config = dict(
    num_hidden_layers=9,
    hidden_size=128,
    num_attention_heads=4,
    num_key_value_heads=4,
    head_dim=32,
    intermediate_size=320,
    vocab_size=2048,
    hidden_act='reglu',
    norm='rmsnorm',
    norm_place='pre',
    norm_eps=1e-05,
    positions='rope',
    rope_theta=10000.0,
    rope_fraction=1.0,
    qk_norm=False,
    attn_scale=0.177,
    bias='none',
    tie_word_embeddings=True,
    parallel_block=False,
    init='normal',
    init_std_qkv=0.0525,
    init_std_o=0.0124,
    init_std_up=0.0525,
    init_std_down=0.00783,
    optimizer='soap_variant',
    learning_rate=0.00662,
    lr_mult_qkv=0.5,
    beta1=0.95,
    beta2=0.99,
    lr_head=0.00663,
    warmup_steps=200,
    schedule='cos',
    final_lr_fraction=0.0,
    batch_tokens=[16384, 32768, 49152],
    max_seq_len=256,
    doc_mask=False,
    train_tokens=139600000,
    max_steps=4819,
    dataset='wikipedia_en',
)
Each number is 128 + 24 x the weight over its row's rms, rounded and kept within 0 to 255. Layers, rows and columns count from 0. Numbers have three digits each. The size before them is the row's rms in percent of the matrix's.

# layer 6 attention output (transposed), 128x128, rms 0.124, rows 98-127, columns 64-95
091:122125153125129094160102116129169174134150104114123118135163190131112162073113129097172126104110
090:122105177132136085161121174124113156168131111121156141150109094165105177152106105110112140118197
094:082151132128118120134180108142109144157126121153146120142099145102131135144085194080144171126131
097:154110162126154152146112123134139139152163151127102067112155189126111128151116123140132134165161
094:095118114179136142184133189143096114123089107133166093088118105106157137129184146123140100155141
087:095150122148126084156104158094118141164173122147094150101125088128103121128181106072121155128110
095:147076138116062154131122105130122087169092103128134116165137123114117084133161123132142118145131
097:107162106099149128099109129155149151153081184145162138076110142089138130111129119127109108118147
105:153114127141070075130084121117094114065106105155110123116141110137092110178107121148136086107188
094:133163124082180150176150126075084111091112124127163108128135129140092131125125110147151135144103
096:111089142141100105114146119118138107096133105151137113130104101131119105125158143137172177108147
093:125143115120146089119150167116112113142097141090137136136148137139162105108133149043119153096145
088:134150142135128151143126133169133081135133130121109133120115127120123152091130115083145124146125
098:150158124097173112118131145135127140133157170118129092110169151161145094123152126137130123155136
093:165150142119146153169165139099124124125147152132066121115090088174113108127108118111162119131090
094:156138133143104133148168128082133116129089149110141162133175142112142116135128135136089158108143
097:136113120112149142091123093118220151141105082134127128116125137111132134127157121156148127110166
091:121090106061135129125113146112107127094098116151113117096149112102106153146142152065128158081114
100:105103151142166124121108146112150165126111177111130127137158130121084122156153083136180107116114
092:138128136144136115132177113105141104144179134123142115162101166106106160132127124088170121139145
089:096099163140139107107123135080073154114137114135161171076148117163139109122141149137099142167145
090:136160092180146132101141116114114131141143099179116119147125129162131127139094109114115108153111
088:090098110086147087160158129180111083147129154204151136140131140087096127120112136134172081131102
096:065135153138127113099137140128115085144116115129088173151072134119126138126117131132166166110110
098:122117110127145097129154112111157145132114126169145091081099102104107174161098128144081118085146
093:135141083118128121126135112138156140149122132111136107143085155121148139122138096137129094140113
096:112130144106142166125136139147120125116102109150071133134125147163137180101176147135115138141133
100:127131125131166097156118083154132110108132109104141170111125120113147121099095140153127150143127
094:133109136121141104139144109154173122121122117091115097140156085114139138146131102093116126129115
096:094103121167109116141171106095122087064151136080168085138113128137089161130145151113142163127109
# layer 6 attention value, 128x128, rms 0.0694, rows 99-127, columns 64-95
080:094106101127175118215162138117115116154103109116107108147124115117118155112144139134149139106139
092:099112142132054112081119137093159122110103129138130135167084116151128160131145171156097110153161
099:114120092124139131112130150138124112121111106091156118085106132123142158133078117099141094158158
087:092161156111124135125112105178110118147082133127165124136099114108142103103136136114116095140113
080:170125119115091092132157132135149154077098139115155154125104142174096109129103129114129116133141
089:125136108174109145110147120115123097150151135162160155126158130145168167175160127136112153151112
092:096153108136159118088080155144114126111135093177105124119114124108134131100163094118125129203127
112:139116127170165084198098127139120122100081138112131159156156117193131157140135090135150130155119
086:160140112077112125139100119110102132118172193135128161131094111145137158104116091148132118087102
091:174112152131080124086124125171178116118099096134108097152129125147108121129140104085132142129105
094:133181115151088102087175134127115098104097140106132114095111121095102121154133137131106150145120
083:080095143164128138104090174148136103114167089086157162108108162151129135138131132159154145131099
098:150120098121145120147091156121083124118121142127104140110146166169145110116103139120131117158087
089:123181090132088143140123123117106100129131125106102135149107109189111106117115126111171164140085
096:134152115148127090092138149104131168129169111142113087154177162121133118129072125124167143135127
088:105098127171143173135121122152146145108138136129130130161099128102137142143143126141143162132104
085:113144110122118086126103138151143107130118145158113148172161136136123158126157130109113141114122
098:121126114115123124134091089128096157129135164106087111133090123127153105153107117117144163148118
088:105100107092111139141175080115165161105145121069123109121109137114141132108143133153175130123113
085:144122124084145142179119150106141121154143114137163108154138119144125105105145131106107128151095
093:137160174153170151140140173099153120138116131123132119123097167160154153109106102098142176166096
087:153156172097112159148159111134107142133144146140157136105130147130095145117137117134139125123143
094:138165139097077164123130144159135121127118146085134182142109156144112111128139149136131117124126
097:142137126135179108135151150137076142111114099135147162154139148116137127150120100138148166130110
096:097151106128160141095110097141167150111130112147114155157104091121162091144137124107139145153161
087:128150124134148134123088139144153142165161130122106112169151111177092158161144121123118100118100
096:109159102090136147126124154140136159123114136092126105132163145136123119138108104167122100100118
090:126133099129097131149153083158166132167140164120140095143129169105157132151166106099162120145125
095:104140141123131139144063107138130154150115155102123127157113148109128179164166111128185138153124
# layer 6 MLP gate, 320x128, rms 0.14, rows 0-117, columns 64-95
098:165129069130123144115112103137104133147132162094127132146160125123118135154106109094096116140144
098:126172119125111081128111105126133141124134146117129071113149133124124107137135141087129133159106
095:150175133154096159130150120156115135134141157148127088109124115146112181130128101116129084158142
102:140099152194109124115144126130081128145124124068137101145101142117149128115152141149089159168130
097:141140126120138115124154128129122120123128098097154100132113103122092127106119116195099142145114
097:117110126134156111129111115107082117164119108148111146126121139136124124126116124137132141148118
090:089148122124094154157131145156153110132152109147123124161107095090124152153174114101127147100133
100:116133104113158115108117116139134136175143130099101135171122130173151130148115137129090143157103
100:147139147099140108139135168148155115124144143148159121086147086092139125151158103150097108135101
101:153147112156077139141144146173095147076138118161105060115154135099140156112132122114112086144112
109:132129132139123157126137117172075129111126127101133127108161124167100128158116079146095093135150
101:096109119124105144142135124123188116118111151113122147142095087092112139146112134114157087124145
097:116100129134173121098153094113142103112131082086154137161101114089143149121107131115125107153146
100:112128166111120111125126125120110117133160129161173161134148134126117115141168149166124135124124
103:120132117130095091140127097127119109123111142114138151141157099131145130092155126165131155130107
109:125163127132158130111085156143107139126139125149168124137093121151117109126129126130169095150161
101:163164180141146138137128105116123150069127126110134098126121122144145077176140127122098176153116
092:118143109111125112134168154126139102128117144142152082116144160149071136113121114127113080132168
097:118118060127142142173125146102106145131106157171124112138178135141157154107098108078128126162132
089:172115142146134122134100133109105138117110115126072114129136141120109156111107132137119185113126
107:134119125107120142152092176135149142103102150111127191108099123122162130112166128106101158147102
093:106101121132159133144135165169093136112086117179144160118143128106137120145145109117154133126131
099:135142089176104107153104125129163162173130101131152200129100148126134121140135153178150088092112
109:139160076088116142124135087121094138126138129120137159112169135133161123141131145141144113113149
106:135107130102101144144100113175106154133089125138090135107129084119121126115138086124143104134121
098:128159135154156096131106097135161110110141085157140153110148071155130128165159138172150151154139
100:122098119145161121131099103149119105114128191104115148135150144130102098087119119078138157136163
096:114152164118131109146091096132129117115127175171123127131102139170152126118129098156136136136196
096:103122149129142107163127156099128138137086113109123126136100146166142137117083089119120140119083
098:168164092139130119102163083118121137143103121090117146141127112090090126089121121127083111157162
099:116144127140131136141182151111135122105105095125077120128129206121109104082124159118141153153124
102:117140137100127124182183133135151166120132120133161123149169175123076187161139133125119101105107
106:150111114161144152142113135147082140093165177126107096101122084148120102130094112090112135149150
097:135150125145155100107135134136141130147135149117079128168085124164101133153120133119121136115128
095:087137146100123122150140119107140149105119128101129152124131124111179134162134124113113148116158
099:115156107130167166111144076140101087140128123141207105185123126149106142085136103110114080141146
100:078120134176125115124102127144162132144165108133130108165167144153156167077161143146105158107113
100:049125102167110152119141128138091133135141112116132111207131104148121126159098156143080117098099
095:095125127136146107117164076144120199185099130142134138144158126115101130117100098112131105157104
103:115114163131125153120064160145100110149116163127146142143120130153111164166158121123115089115125
105:070117150128110092162090166148131140159113154107121124151131142140104153183150136139115150113153
095:130165100127154121138139112141114117168170102150141110126148153145147101144141075084145116145117
096:160132105111103108109114083140148119135150164112158141121157143115119145177096116155143124147137
102:133151147127142099143135108126122117101148176145089144150123123129114107141099133087148117085130
105:140135140092080092159131117091139115124117098102094110139129127136170139115136093134147116117114
095:132104158174143150170126100132078136154150148141123145109150119140132133186120136128146099104139
098:110124118104128106121140102162129177096143121121117149139134132140163126159166097101103091148123
106:105172166165143142162081176129138105100140118145133155132129109124108121110101112139164127140088
099:154158136102152119101144111154155133141123105133166073161186126163152085166103086144152140155115
106:115153167160086145085135113125122141087127136141142142101161153119153142131137081136106138119070
100:157143122122139165131101158134108128137145072091140153134123118100097145133113160100117138130122
094:134077098153111160117099132112090166121097112144124145107124156117127136090132136101083199100147
093:168105110152140112168145121114186156161122143137149141131165085090130141136109110118156107165115
093:170113170132122081142092166130095104112133157136153100157146094147117173111140127136120181139151
109:138112127160128143139120170130127103152132170095094117136192165171132081103109135125103149149119
104:109114104139112148127138101172128093178121153075102136108196145126160174169090133075124103131149
094:139116146162147118126134170127115144120122091097107144173153100109147125154124190129126114109119
104:109169123161156100181106130124087125130097120122150113095119149115115076173130170147164108116168
095:115129132112132108133105111102098154132121084137123144123117171151166129122138183114112115120137
103:092116103142163163131140169151085121137162140123119128131132132129155139144123108137144116141092
097:142107151177153126174133114163111156107166120153134142125136104126128113145138150119152131091094
100:126122128122116141108157097151116173122165138109114143137150130128139141144144096106150141137118
098:125114162151111147122147102141121159145159143115151080122170095123153106113160173123159153147105
096:156116123116134107125122080144121140143182106107126116151113121129184147128109134152137128130109
100:130133123157156098150151115141105100109087132161125111116176130118153195143191119130136088140182
104:102167099140084139121120110181167116127132169144132066162143131164135116123097168127118147131127
105:144128097143124081112185111140103142138130111119114129131148114100094135145129110126128169124096
102:116168130158132114123147108161137201121150124127098125122066122093127126140141145096099124153162
102:152092127132084121105101116166138108105192087130131080148141102151046100162106145142099111130132
097:063129118176175100152087093140161147190135147112151115128143137119111171138114136134110107127144
088:135153086161123149111142148125093118096121104109084156156171135140110172132132162101112137103139
100:183159107123134127128123110158156106158163131143150118118106145116135131104090122094155152145116
101:132143136163155126130168115138168100159071110151109108172143152133100130161132121113138115129139
103:159151123126101166108135081121145166111133144118168107122127130120128120131134170148123106151147
102:144160122147127156129146163182127144138117135160143077158079130158136129145076113145132130138131
093:089113141127125160158173103096161144112119131132156126101179123109127133153104153138128082056179
098:115149148171083103155105132100139148114143143134097136153162122153129143121136144131157092150147
096:100153124133155118110145102114098145109094157120129110143152111137083128132117145093116110154088
109:124134152126121103079132135081108120189138129117135112156149148162115081136090098128137129137140
095:152099088090110098150121127152164092072137103115185143169133134104122149137153067101138085131134
114:134174114148135125164118138128188158136107138143123163157149156127124125119122127155117142158133
096:127140131122176146126112110138141135133119114164114168139114125116090134090159157157075162121149
101:130119107144110105098129106136104120151108143131160128188115126138129149127091095135142100111103
100:130135165097146134175095143160107142117112104081171125117119091128145122100115144130117141119161
095:151126106108161164149108117188128131153119110104123155112112128108123092123071122100137115112156
102:137122100180098123157111151142139131095099125097146141106133128140093139141135111112094107146131
101:159102126099171148135099130089149142105195151119115119159142155108068079156145150112118119116122
098:154134134102126138128171149127102133121116139177090137140131116078144193130130138088138162147152
099:089146119122136097150061112124141114132138143138138151149147112138128132118155106143127166145102
107:091130146107113144103122141168103105126139165134176144125123131120119157125099142126143114141138
089:114094110141133146155150113149117144132116108166131102118131094128162124144111139101134127156105
099:082140146133089143114107158142120150113095144108126102153138174156139126126135129149124167120086
098:126168105081117158178132121129121128135103122116133142117149090116158099135091137107144113146124
098:098147141109146161137102116155112130140136169178109128145092147151122143149088127088137108092150
101:140099126172124059140128132154126172203121156136098124100139123101170146137103091144148135126128
108:120124123099082129154099130111134125138133142079124086138158132116129139122101111150114129156119
100:088097125143100111107160115158144104114109132101118154120124166140087102139148101128135129117160
105:126108199126140110138169117137124140126141159159140136128143088174165133156161113170072120095153
094:141088139147144159171104130120119166092082117170152162144171164126172140104161127117096128123129
101:134127095088078118123088103123110158110141102122098153129135074137117125104123137098104135119125
101:113123145099096096082114188130075151146143161134107093174127128130114142128125130046089143177162
118:141128101159170112129141124147104125112166117127115128176123110158109108141118081172082147146120
102:133189110138150119165087140175086088107153157177144139120088108129129118153126131125141127159125
105:140119153161112098153114147153162115120139122144083143110101123140128152139117126155138136124122
099:110108109174142149099128110133108158136133138169145147152139148121159182132110138124105105166181
103:155148101105113134186147133178128158106152090117113096157124100142132075159158106146095154097130
095:153153161141105110095101109156099148127152119102139135136159132149155166126142161138076095123102
130:118143116107146126136103129128156144143121129112110089143125101182108137152157118128090151154127
104:122140179113129107116134132111122148102130109143157115126155137122124184146125123180145117105125
102:119121135115179194126079120104142152128112110124136073133143118144128144157156081114135105133125
107:127131163142128127150112114143119098106159159155143147146121161113142138135112114131099147137157
119:096107127129102131142112133158120122183153142079156094097133155103126131112157133134133141126146
097:089125083137138103111160133122103170142151120115169143147110129116119161127124172147105097181114
091:072111103081160150114142119152177126139115134124081123128147122092119123154116139113105129135095
104:116096119148178124108148110155120148140133137136142159139092121154120071119152112104107104117178
105:129126123138129120131100133112128151117159106116101131116161132113111141154120087149085111075122
097:102115145153114113122104148095156143122178099179135118095118115147115117102146070120147155102168
097:123119115135111123092096150156147121170097149101139054166153106079092119132118131135128116157154
# layer 6 MLP up, 320x128, rms 0.145, rows 0-116, columns 64-95
093:101118110144112132076140134105123155147173112140158102144134115154116152132123118105094168148160
101:108111163104126106103117140169070106096110169141122122123132127094136141124194127112168137126128
101:123132147115140100137121113154167132125131120109106167120164140146139151144110104159107098089124
100:125105131131131103172163140102142108140135143127098137125086152118112163113146145152152104160126
096:103132131129158179122160136138134156136119094118149098144118122081107116131113137133126120122172
107:154112131129162171133116117115128155138155121125138126103100147134156149173140091122180047102175
098:136180151093119127162119134140141120164133139130112113125116107108152101157141153135126111111090
098:141162140089095132126158135102159150145112149086142136132142162151133090140121117089099063154133
101:174123168154106095102132169167107143141148067134096075118102149124198145142121152122107146125122
101:137126171113069140128136095143116107089118110144138096115138098117096173130141144178109097137192
105:115137092126156100112150103142153131134113137122111083088163154086076114107133156142120090150129
107:108100145098093107122128140155098110137128105150131163110131160084108132135145141131101148127091
109:146120144135106138139121090153111167115112160111127131145158097126143124141158110155167138124133
097:153153123113116177120179078131129145072105143115134175127183174147125116101146173138137116095126
104:126134126111139130097121142133086126134127117089145139157078144178139112102182109134134112138126
119:132106093113133140159123172104126139145155127141136137121114119149142154131121160163159137094126
104:124141110093089090149140121159083121077142133136124126145125076149152115120064152096109154159135
094:117092089125134156094164118072170129121122130148123125129133161094122129115139137151089098096116
097:145153086102136112119086113136120146117102136175139078140120123153075177157112093111137149160124
092:101162132118133114102164105136156125143133120119108086113164110108086118159137151167177070128118
106:130125101120097126152110152095156139156117094127135137093147112114143142108117171136160137141092
094:143138175116148169106087134126166097164114122109152141103137112115119124157143201127145156163144
100:114115126116115133137097110147122167153157122146130136171134120115104125111120147110167124155117
106:118095116137175158124125166150126166159139117146123141136143124146114145140128157110178138131127
110:108146128119141106135136140138146131163130175124112129143157110113175074146162146144095110097092
100:129129122091085083088144138113113170172140142103177131075123137132145124157133107104142130142081
106:132169130081140110125170141166141211125133103157140119119148102108193097135087169141123088097132
093:123132167113123081110090119136136130139155086122123124149142140160066100098150110155136147137102
094:134126104113137138091140121129123104099160131149117090110145093074120096116114159118138129151133
098:143088152120127163104094148152125118124128088126123146125108110131105137146121143142168087077139
102:112115136155140138130125143106150162124126140089096135098143124110148160118141140110143128148116
094:107115143128134128112149135158134124103088159177145095116126144108113149175131145139152091124150
104:125088129177135120177155128160144143102078129096106144104151136143123127139136165150115112129116
100:121139151161192155148083148090081122117121135133163123057146150142112119123114102124126128115091
096:124138132123128136137084093097126174136137143124112124102120130098148105097134129114116115130125
093:127172107091171109114143124184151134156127127126134124148136100159154161129102083159114141111119
096:132113134090132139161131114127101102142137108113151150164154141196166120142123118142172131111115
102:176106186127113111102082170154064103076100114091144113123139138109117124116136094123167170158126
092:118138103163115099135145132115135126134145112119120123149153094108139131094120118118108117121136
102:132143098154128108153130134142151100152100105152111145116150090061109131124112138119147103121138
104:148137142119090124119153136137161155074096155100138115144126141149151172096097138105086138124110
094:112109129135113134191099127099164135133124144081133132080154109116126123105165100120131092127136
096:112168120142143108138146128110143083126116126152136068138118111107144143122152134107107174189113
108:118153123127130138148096141123106137111128098124104087127142105106156113163102140088156116131109
099:117150149135090142138129114125105085111153130152160140140100165116099114149127178110155160157120
095:120094157116143134177145130138163150151155162145123128176122120129097108115134147138109105106152
103:105093136126121124100167107140123109136124123108134129107126138101115138132134156134144088136121
110:139139081158120145120157146141119132098102150138125142170085117104089149109146109078066100140168
089:121131136140115110148100135110096137148102157073120136143088118097116099151158180105140144090154
103:137141139137146086156127115160125112125129118137144153103079094181155137137126120097132154112073
100:130170113154172119145114147149128151112126122089140120136115180143129114149171110142140088110155
093:139129092099117139113115117124112111103094106118162138142133160121109151106146167110106113136127
098:104105115111120169123154104103121098101113136128171108103186099129117079141147148079149137126120
102:100098101109149151114102126141114123129095104133095189118106148138141120114099157123148146120103
103:172133114117081074166114119176129136120142148147122131132132138096121118123138080120159148087142
103:177118145153172142104109142092137140110131128108122103136131127133114119100136126129151152130130
089:064105130124117137169147131087149158153107144160154143100113127104134126125115132128125136163140
103:145115130146116168128071081126073198120135134133140119101106125130148147137107124119168124129110
096:140101122123117111089143133092090098172119155153099167095090139130105112138149092153059139153128
104:111148079132188151139095145139134109117153175140078122150141068075143080119084135139149146127136
093:124151122105136144113126115081154117147114162159088116135122143093155148117088154147128127125109
107:123168147121096126091145140155120157143100138108109128144128119097143146096146127112117159116090
096:122148141089112121126082129146144127144113141101144095150144150123132134125153141121174167102110
103:150125109110140154121118139123112123133118110103133159158159154097121108172113147140136107074113
106:138121082116149091114129108092121137175152103139120133101099206130136102115121119143145126137155
109:140132124082124112151130105143112124164142091136134128100188142186107136094118133136127109169111
100:118160082111122135125099125112140126110078149160122123125149141183091088118111129113133105168114
105:128094154109136181130137146144148085093149186131138148103121153096109132143144162120133093111141
105:162111119119124140113135117089144128128076155109147183092110104133121128135163116111165116128138
095:165132098112108167136144159111140135089130158137096136090141098138122092153146147156113107114143
092:083096074100128141120109131138127114095141095098103123159123102132162145127156101168147150132105
106:134129101162116141150130158142131115081156120123082126145101079136093133150130088117080115126131
099:134147139154139126129171163138107116185120134108142159117130118134128160125126110105126102123154
105:142124092126138077136129103132151126118106092097120122129130126097112171109108087111097136095122
104:125101112071118117132133157105130091118127176142098137122148114130089095148156124131145101169101
090:114070191082120113161119137128102125125146145155107143150150153133123115100083153137145109114098
089:157125125166130144149113153112110149081115081116154127090134142142139102161114105127126125120115
098:125114108119120111084128140140085132114152126070118103127113110117125104102121119127121090161092
107:104147176123138154133166144153133154113146146175052153123115112095157137155160109132139108129152
092:128174105127131135136159069158135098112133170104095124130177129135137091108092130114116157091142
107:149132152135101148135115152155109132100159125136115140134168107122084127096112150175147134154142
097:137106107131155100115099128146099123114113146100080103086098090165153133115125116110136133129143
105:125147112140129129103120145102144126122133107125156143136130110065098111170093107136175096080093
098:110103142131079173140147126169141138092091160079092126142134168109100141122142142154105095124154
100:118137121107155124159096121157148104143123150107118110124107156134125136127079124085155066128159
099:133140168149134150152123150160178066158135159128098105110182142109108137169153107166141098085171
104:119130130093154104106103121138132166130123138115140130111104100159096093150102118126132161134139
099:166080076121131120095114149134125123133095109139096094155142162174148117164089151101144104131160
098:171094174163163130097173165110131171139133118146172134137156099121110078118113135105140144146133
106:087156110103130128108126172091087116121145132159127144168156143132180144093130105101114152163103
092:136143132146087103173086156094123122111144152133139135155109125142163113138127091169125150111136
097:148136128087117098117089147135114133123102137139138127107132159131112085095091100196142173116162
102:124113150106108102082141133101097108125105141113114152126146122120115111108062092143128124133112
104:170113147129134125084124177136116153118180131141126109144152118094133094100134154095109104164140
097:134138134110098108170121117071144133133109122108144083163153138088099130156081119102119158154116
101:128150152110118124145128123152122119142122114150084090116096170101147143162081123141148097085129
098:135110158088138074101106152095089132102148150133147137115091136157147153108133135131204163127128
107:089139146135110115136168135131095147171155158172119147125181102105134132107159105133141137148136
099:132123126153114132106124124166141143138132150108126120145084145102098141172064068087091133092162
095:157150104117117081126123130163156101138188148108142102168133093099117112134152138093155138110146
098:131149123125109142166145119107159125123162160127116122141138148105121091139151122112153081061152
111:136108136084099143116102109148186164133099082123105174136136114130102121168130119112152125123148
105:117093137147132147173097125074140114156107178116098160133135078154130115118143155153124101130116
113:137105124174120090098087132151128090111151122102097144120154145105100132163085130128146102137119
101:171161141131124156122143122134114160097150147161135097076082098129134137124147137133142101133129
100:128153086116166121163126079173102140129141158094086121138146111158147140153139089113114130146145
090:116150130157141079155164139114141125154137145177129138110128125126167136121118141142118186151140
122:156128142171101080134122111121106083090143104153135165115091132103137138082096141117161077123134
101:144122138107135101116105156128138134162109125118134166101111115140134125140135103121109098139107
099:147134124148092121197091151146097126147172156101129187095109106132144112135121158139143119153137
097:079152133125126120169102116121125106129108168150097131094107113075167140135124163083124097171127
096:120117117117094138116150106139130142072140163091150113110134103115109101099155075172114176109173
098:131126129118139128113095116135136106103062118147095112090166128099135075146131093108146118090134
084:136124102158119149157129095138130164138095130112105121177157162127143159110110118144110171132132
100:110161115167125118168126126151122103119103115155096140108137116152128121147158136129169133118108
102:111115165114097105090135125125142126100159164129155124146116132121140086149142087121107142130097
105:135142132103137140148132141139095105139172161131081161132142108125098141110112110089150084176163
# layer 6 MLP down (transposed), 320x128, rms 0.14, rows 0-116, columns 64-95
094:118143119112114144133171108147174176090135101112097082136143135117102131154094112135138127119139
091:107132115129136135126139106119129119106117133138134143129119158155109151130102153137118118149129
098:123135106214142124087133092146106149150094116127172147109173129133147094080118122133156095105155
105:115150093131099155095111150133094169127140158129170143129135135120129120076139158128161146166114
092:110124157122140162153150156128122105128122151085114072175149160147137113117187118123146149131098
095:131133116128146147209109117179106117126107087120136135157103112108115114112155145111122106111156
096:111149116105125094151123131080111083109142098125123144111128145120134144111132139116110132108152
102:135120108116126153164133092109115111126119106138130135116189095111120136105100145100109131139101
101:096101127161104143136147101127138119133134144098149149142151144124135124102091112120119109120164
103:122099162114183134152136168168140112116123072157153168138122124151181127102143128102134163117129
103:122095161143124136118176118077126142156142104130108130186118134133134186109122117112135186116132
106:151137118119164106102131116115159113128182171118118089125131120162104150165190161134085113136085
106:126131095141169149128108159122137088159137153146122152161144120169137141152152135120124130116161
103:140166148108110114130113116161149103133118092110150132087103111118151170169158101111096072128122
096:103151089130134109146154107138116114149094142083108118140149090136136109118131115129091124119096
107:128149111130165152145146113158126175083133133153113134114141112109097149144147132114103136152120
103:140103110139131099130123090159128166133144161123155130076188136146138135111121137149117097118139
094:132106139114109125134121135155121106131135133109118131203095105168164143108148124122116121143155
099:104145151130089115100135111112126155102097114160135158130181114111157140117072159161151083122122
099:106168115136099121152120107130112158176127109156172088160161091140116159118145163152119112138134
108:132087133146100079140112168155111115100123117122145117134145087104133122117099138160118120112140
096:162172156107125133092112057100113087097126132119127141128157157116112141156190094111128121153129
103:110073111117145129120163120133119103097154152124074131146152169134142150142158129148145093145107
110:135113132093134144099122147133156114110133117126129105167173124134118111124122119099188152161107
110:155109149063115119084100135173162152176154135127145097154126076105124105121152129145094114142145
095:130138129180150132114187121177133125136130135150123117108123138155099127133095121114136109124115
104:135088104074134097137111121145178160111121158159126137147076137148122142134101112102152128123118
096:115124147133073086135116084105106123125115157156083103115130110154146153148083094115156116146122
099:142102094132169088161123057150099113149105114107157137151126125114059121157146099115106095121124
094:099143130140158099128157135161097183086112117176139154124129132114187149197163094102137125145108
099:123122134108134103172092099162125151142126133155101114111130125140103096112140166124136091149153
092:138140103130106115121143163102114129107154134115110128108106122147158127137149173129131120179145
110:111136138118144138138130082139126155128158148130158114124129152150141138112146161140174125167183
101:079115114111157110154090156178116116140102133156140114146148158160133159145123106124136147136141
099:106135123086131144153128141123131134149110082162112128107117079112100109125133152095120137148150
098:149150129122108133173143093144109118104150139121145173093139145139120121122130067159163107128129
100:136138124133116133132081090125153166153133156140200109118118129158088142115155134118083127106155
103:123120118150144117150137122122145112138104105131117098162070100147118105086083127101126106139127
094:121133084127121163119107124141122140118132159130123055080139168107113134090091129114110187144146
105:142134126170119107169157131136108106131146129113132156107129117122159152141126142169122103179105
107:119143104126140151158123131121141113084156091104147106138145129109131121105130148133109148117155
098:117122114105092091140100103107124132121131119088099112131152129145143152122121158126091138158116
095:161084108091120139124090110122147175173170167147120122094102141112099101122139161131115091156091
108:129115137097135121147115169149083082096187141114112126106080152123099118149123152138124131160100
099:085124121122145091101110101110110149144157091131178159112155180154150121119121140145124104116122
098:115127080176136123075116142143161085099102128133137105104185132111135144092101149194138109114111
101:106118112106178125132128142160118123148107139107145110126126147146173080145123103142130161146148
100:154088124094145116118154122103151118172144104129125122123134136103136103118102153146148160086147
095:151110061088129108118133112122108146148155094110150099153169092129122121166144127113127139129152
100:163115163120114108131096165099115144117133134131111121100130116151127097142132125136159166139140
090:125120099067117123134094161147175094148148155113157114094084105111109123078103161120131116122106
082:118118166142151157159166109077156147176107123136115125086150150143125114128170144147138151167126
097:114123110120113087137120131124115132128119124110167122145115103132109142129126133123145112149172
100:142089167118107121199115146163117128139120126133110122098125151167110093153173107111069114148139
093:127120123121146178131117098132078130096110150157143147115122154155077114110133119114126098109144
110:156088093134148114115143141126142172105170096112122142119082151079154098155088131123095101104087
090:107115112085121114089118108144138141107159104112150145113128111091160135114133131163152161111142
101:116134139109112122160158138156129129123127141087097066159127099141063124130155121088133145151164
090:117162147090147135123135133142120119139170123170125136134156144130120132115105103108161111140155
101:083117143113140079129153101149155143096121069111148135132123135139156098138149144133123112137114
101:113127107083142170120125144112128186115150147153106078167137131112119113139116154109105148131132
103:163110136135106114129115157090164143108118114123113133115135126127149064105130173115118115105077
098:114137109136106117146138118126121097172132127127141011101119077123114090154114167148138135125118
097:112137115151142122163111060133187152163132127114135155100093153154127114142098097129146131101088
107:117127135127097161125142167110114180157128163100136108145125172148115131114144102119124135142107
105:125142129143109151107085112151128104115138113089094122118117104101078125143136164101128134151115
091:152095161167098114092138135102113115162143137105146096145143119133151113111118128097089140105133
104:110142127117135093153109103168112069142134155109111190149165142175130107134144144150105123149131
098:116142108110085110087106090180142078137173142126139069115110136110136128119114174100090132142113
100:068136130138143087109084137110139115094102146154124092151126132128178139116130117136131100130120
088:153141078141130111133160126101124095145117133123121138155148118120128159095111137099180125114105
101:138093135089101143127118114106133160152137135179131145131130108150154124165124110151128134128094
097:140137119127123097167132153097115152079135093168134132109168091108163145120117107139150116108115
106:133152135123106148135137153142134116181131121085149106104181150111168123091159158126082147147084
105:134118145172116145134113138148122120137108116134100138145099111095148109164108182106114102103070
095:123164075129098138190118146095098092142120104120129089127108125144127165140163140127135157122136
097:174165122146124127158129169132110079138084119176079116135120120156152145135145089101136118106117
099:137105110114085120128133128157109133118114101136146125162131091143128146126109177124088071173119
110:088140134131087143133120146146120126145120145094138128116140134102079094160131140105139130153155
099:095119148121103125085122111142125157162165090100154108115116121115108114098160123140096109101125
108:080164163166155126157156115112133111168114153169134160153152138147127171115142108153131172137120
097:108090147097118124158141149108073100147125168136115093118120121108117132110104124131137109154118
100:165139118165120161074134143117129131125099129127127174115121142159135107179127112102124136168131
094:161083171151150151134129135133124134124110151102055126142155140148146147120173130111122120142115
100:153112135145142103150147116181115150093118088096102126113102099120109158092134121136130110118126
104:109121143128133110089138151136151126186130158143111121159122151083133113095109137189131078112144
090:122148113148081158179151156114109089133107126151126146138130152112123077123152129108112086112125
094:129166119109128147135130100176151152158132092106109061127125096105095163088108119127104142139139
101:093130112127117160125116082163083125111157107131121135099096168136124140150118138145162122149139
100:129162100093107130063109150157115134107124128132105153107133099116131120193125136122068120128120
101:122151180080172131149122159144166112141157122092139162115151155133139150105122125096118116128136
097:134124131147124160129127081162144113174060117129123136138119165151114107078138154087111099166087
100:127147132132151151128152181127144112165131111155132135105098136127119113098138125130187157110148
105:168084125118115143135098104127141132109113125120164119129114124142138138125125104161074092165122
106:113135136136156146122125150151127145133147156130130155159100129143110134100094123163087129114106
100:140107111148161167094125137101097089105107142158136133142119131132121131174123130148110134139124
099:099099114116121110162118120111125134160149139146129163169111126176099082158189114131146141118121
104:144104128141138070171109164124159118124159126157105128131077130174121128137145132134176121125134
096:110163135152156143141121138080138140136175145122145096143170146118124178131133129137121088147130
098:142151126172153125149121140107129131118174077160109092135166110100104146142147097116119120133081
097:153118138143146165131150123129135112121124122130146133144145150138145174074126097120152123119116
112:123096170121109162148145142165104133121104165114141181146138114113144164095122160136159127139119
104:106081064138147167150098108155186141104126151176133126116124129170152138156145105136193113081157
110:136155155171112148113140143125144080152152137116083140111129093145149121072136158110147147158115
102:144113096127111105117122107137108115092089115124132170103153116144136123140095050106122111151155
105:113122111126133123116131092100088133117125103153165134113114099151110091175149114117111132159137
095:150140141085104128129159069182122081132187126149111165107164106150129127155134152132108109162102
083:083114156123118110118129100107114102094135099136160174130155162126130105095115102138104124127090
104:133144094143100128133140178066125168136126151116138136106104125123145127135108113128130104147100
090:150137125092108132134134091106123169080113115098106216155168156161138157167141123125105093113100
104:111156116108126194128105114142123120127097155147167138111161143114125133080109109170160133125097
105:142077132059153123155156159111121140140137140146149131116073126143112149129130153138099144086118
099:135080164118123107141089078087118119166114132118106099119073155154144147138141133123116144147128
087:090152125129102151127155150188156119134124109139106097138079050131139087118155148117124169175155
105:114133134111165140143111092112166154160116085132139123147154195126103159120132114132133161090133
110:130128141116095166126095164136101115151118126079121126102124172077131103105176107165099162108123
105:131131141135145156138139078155152167128158123103134128122149111179120116101126166134120107116125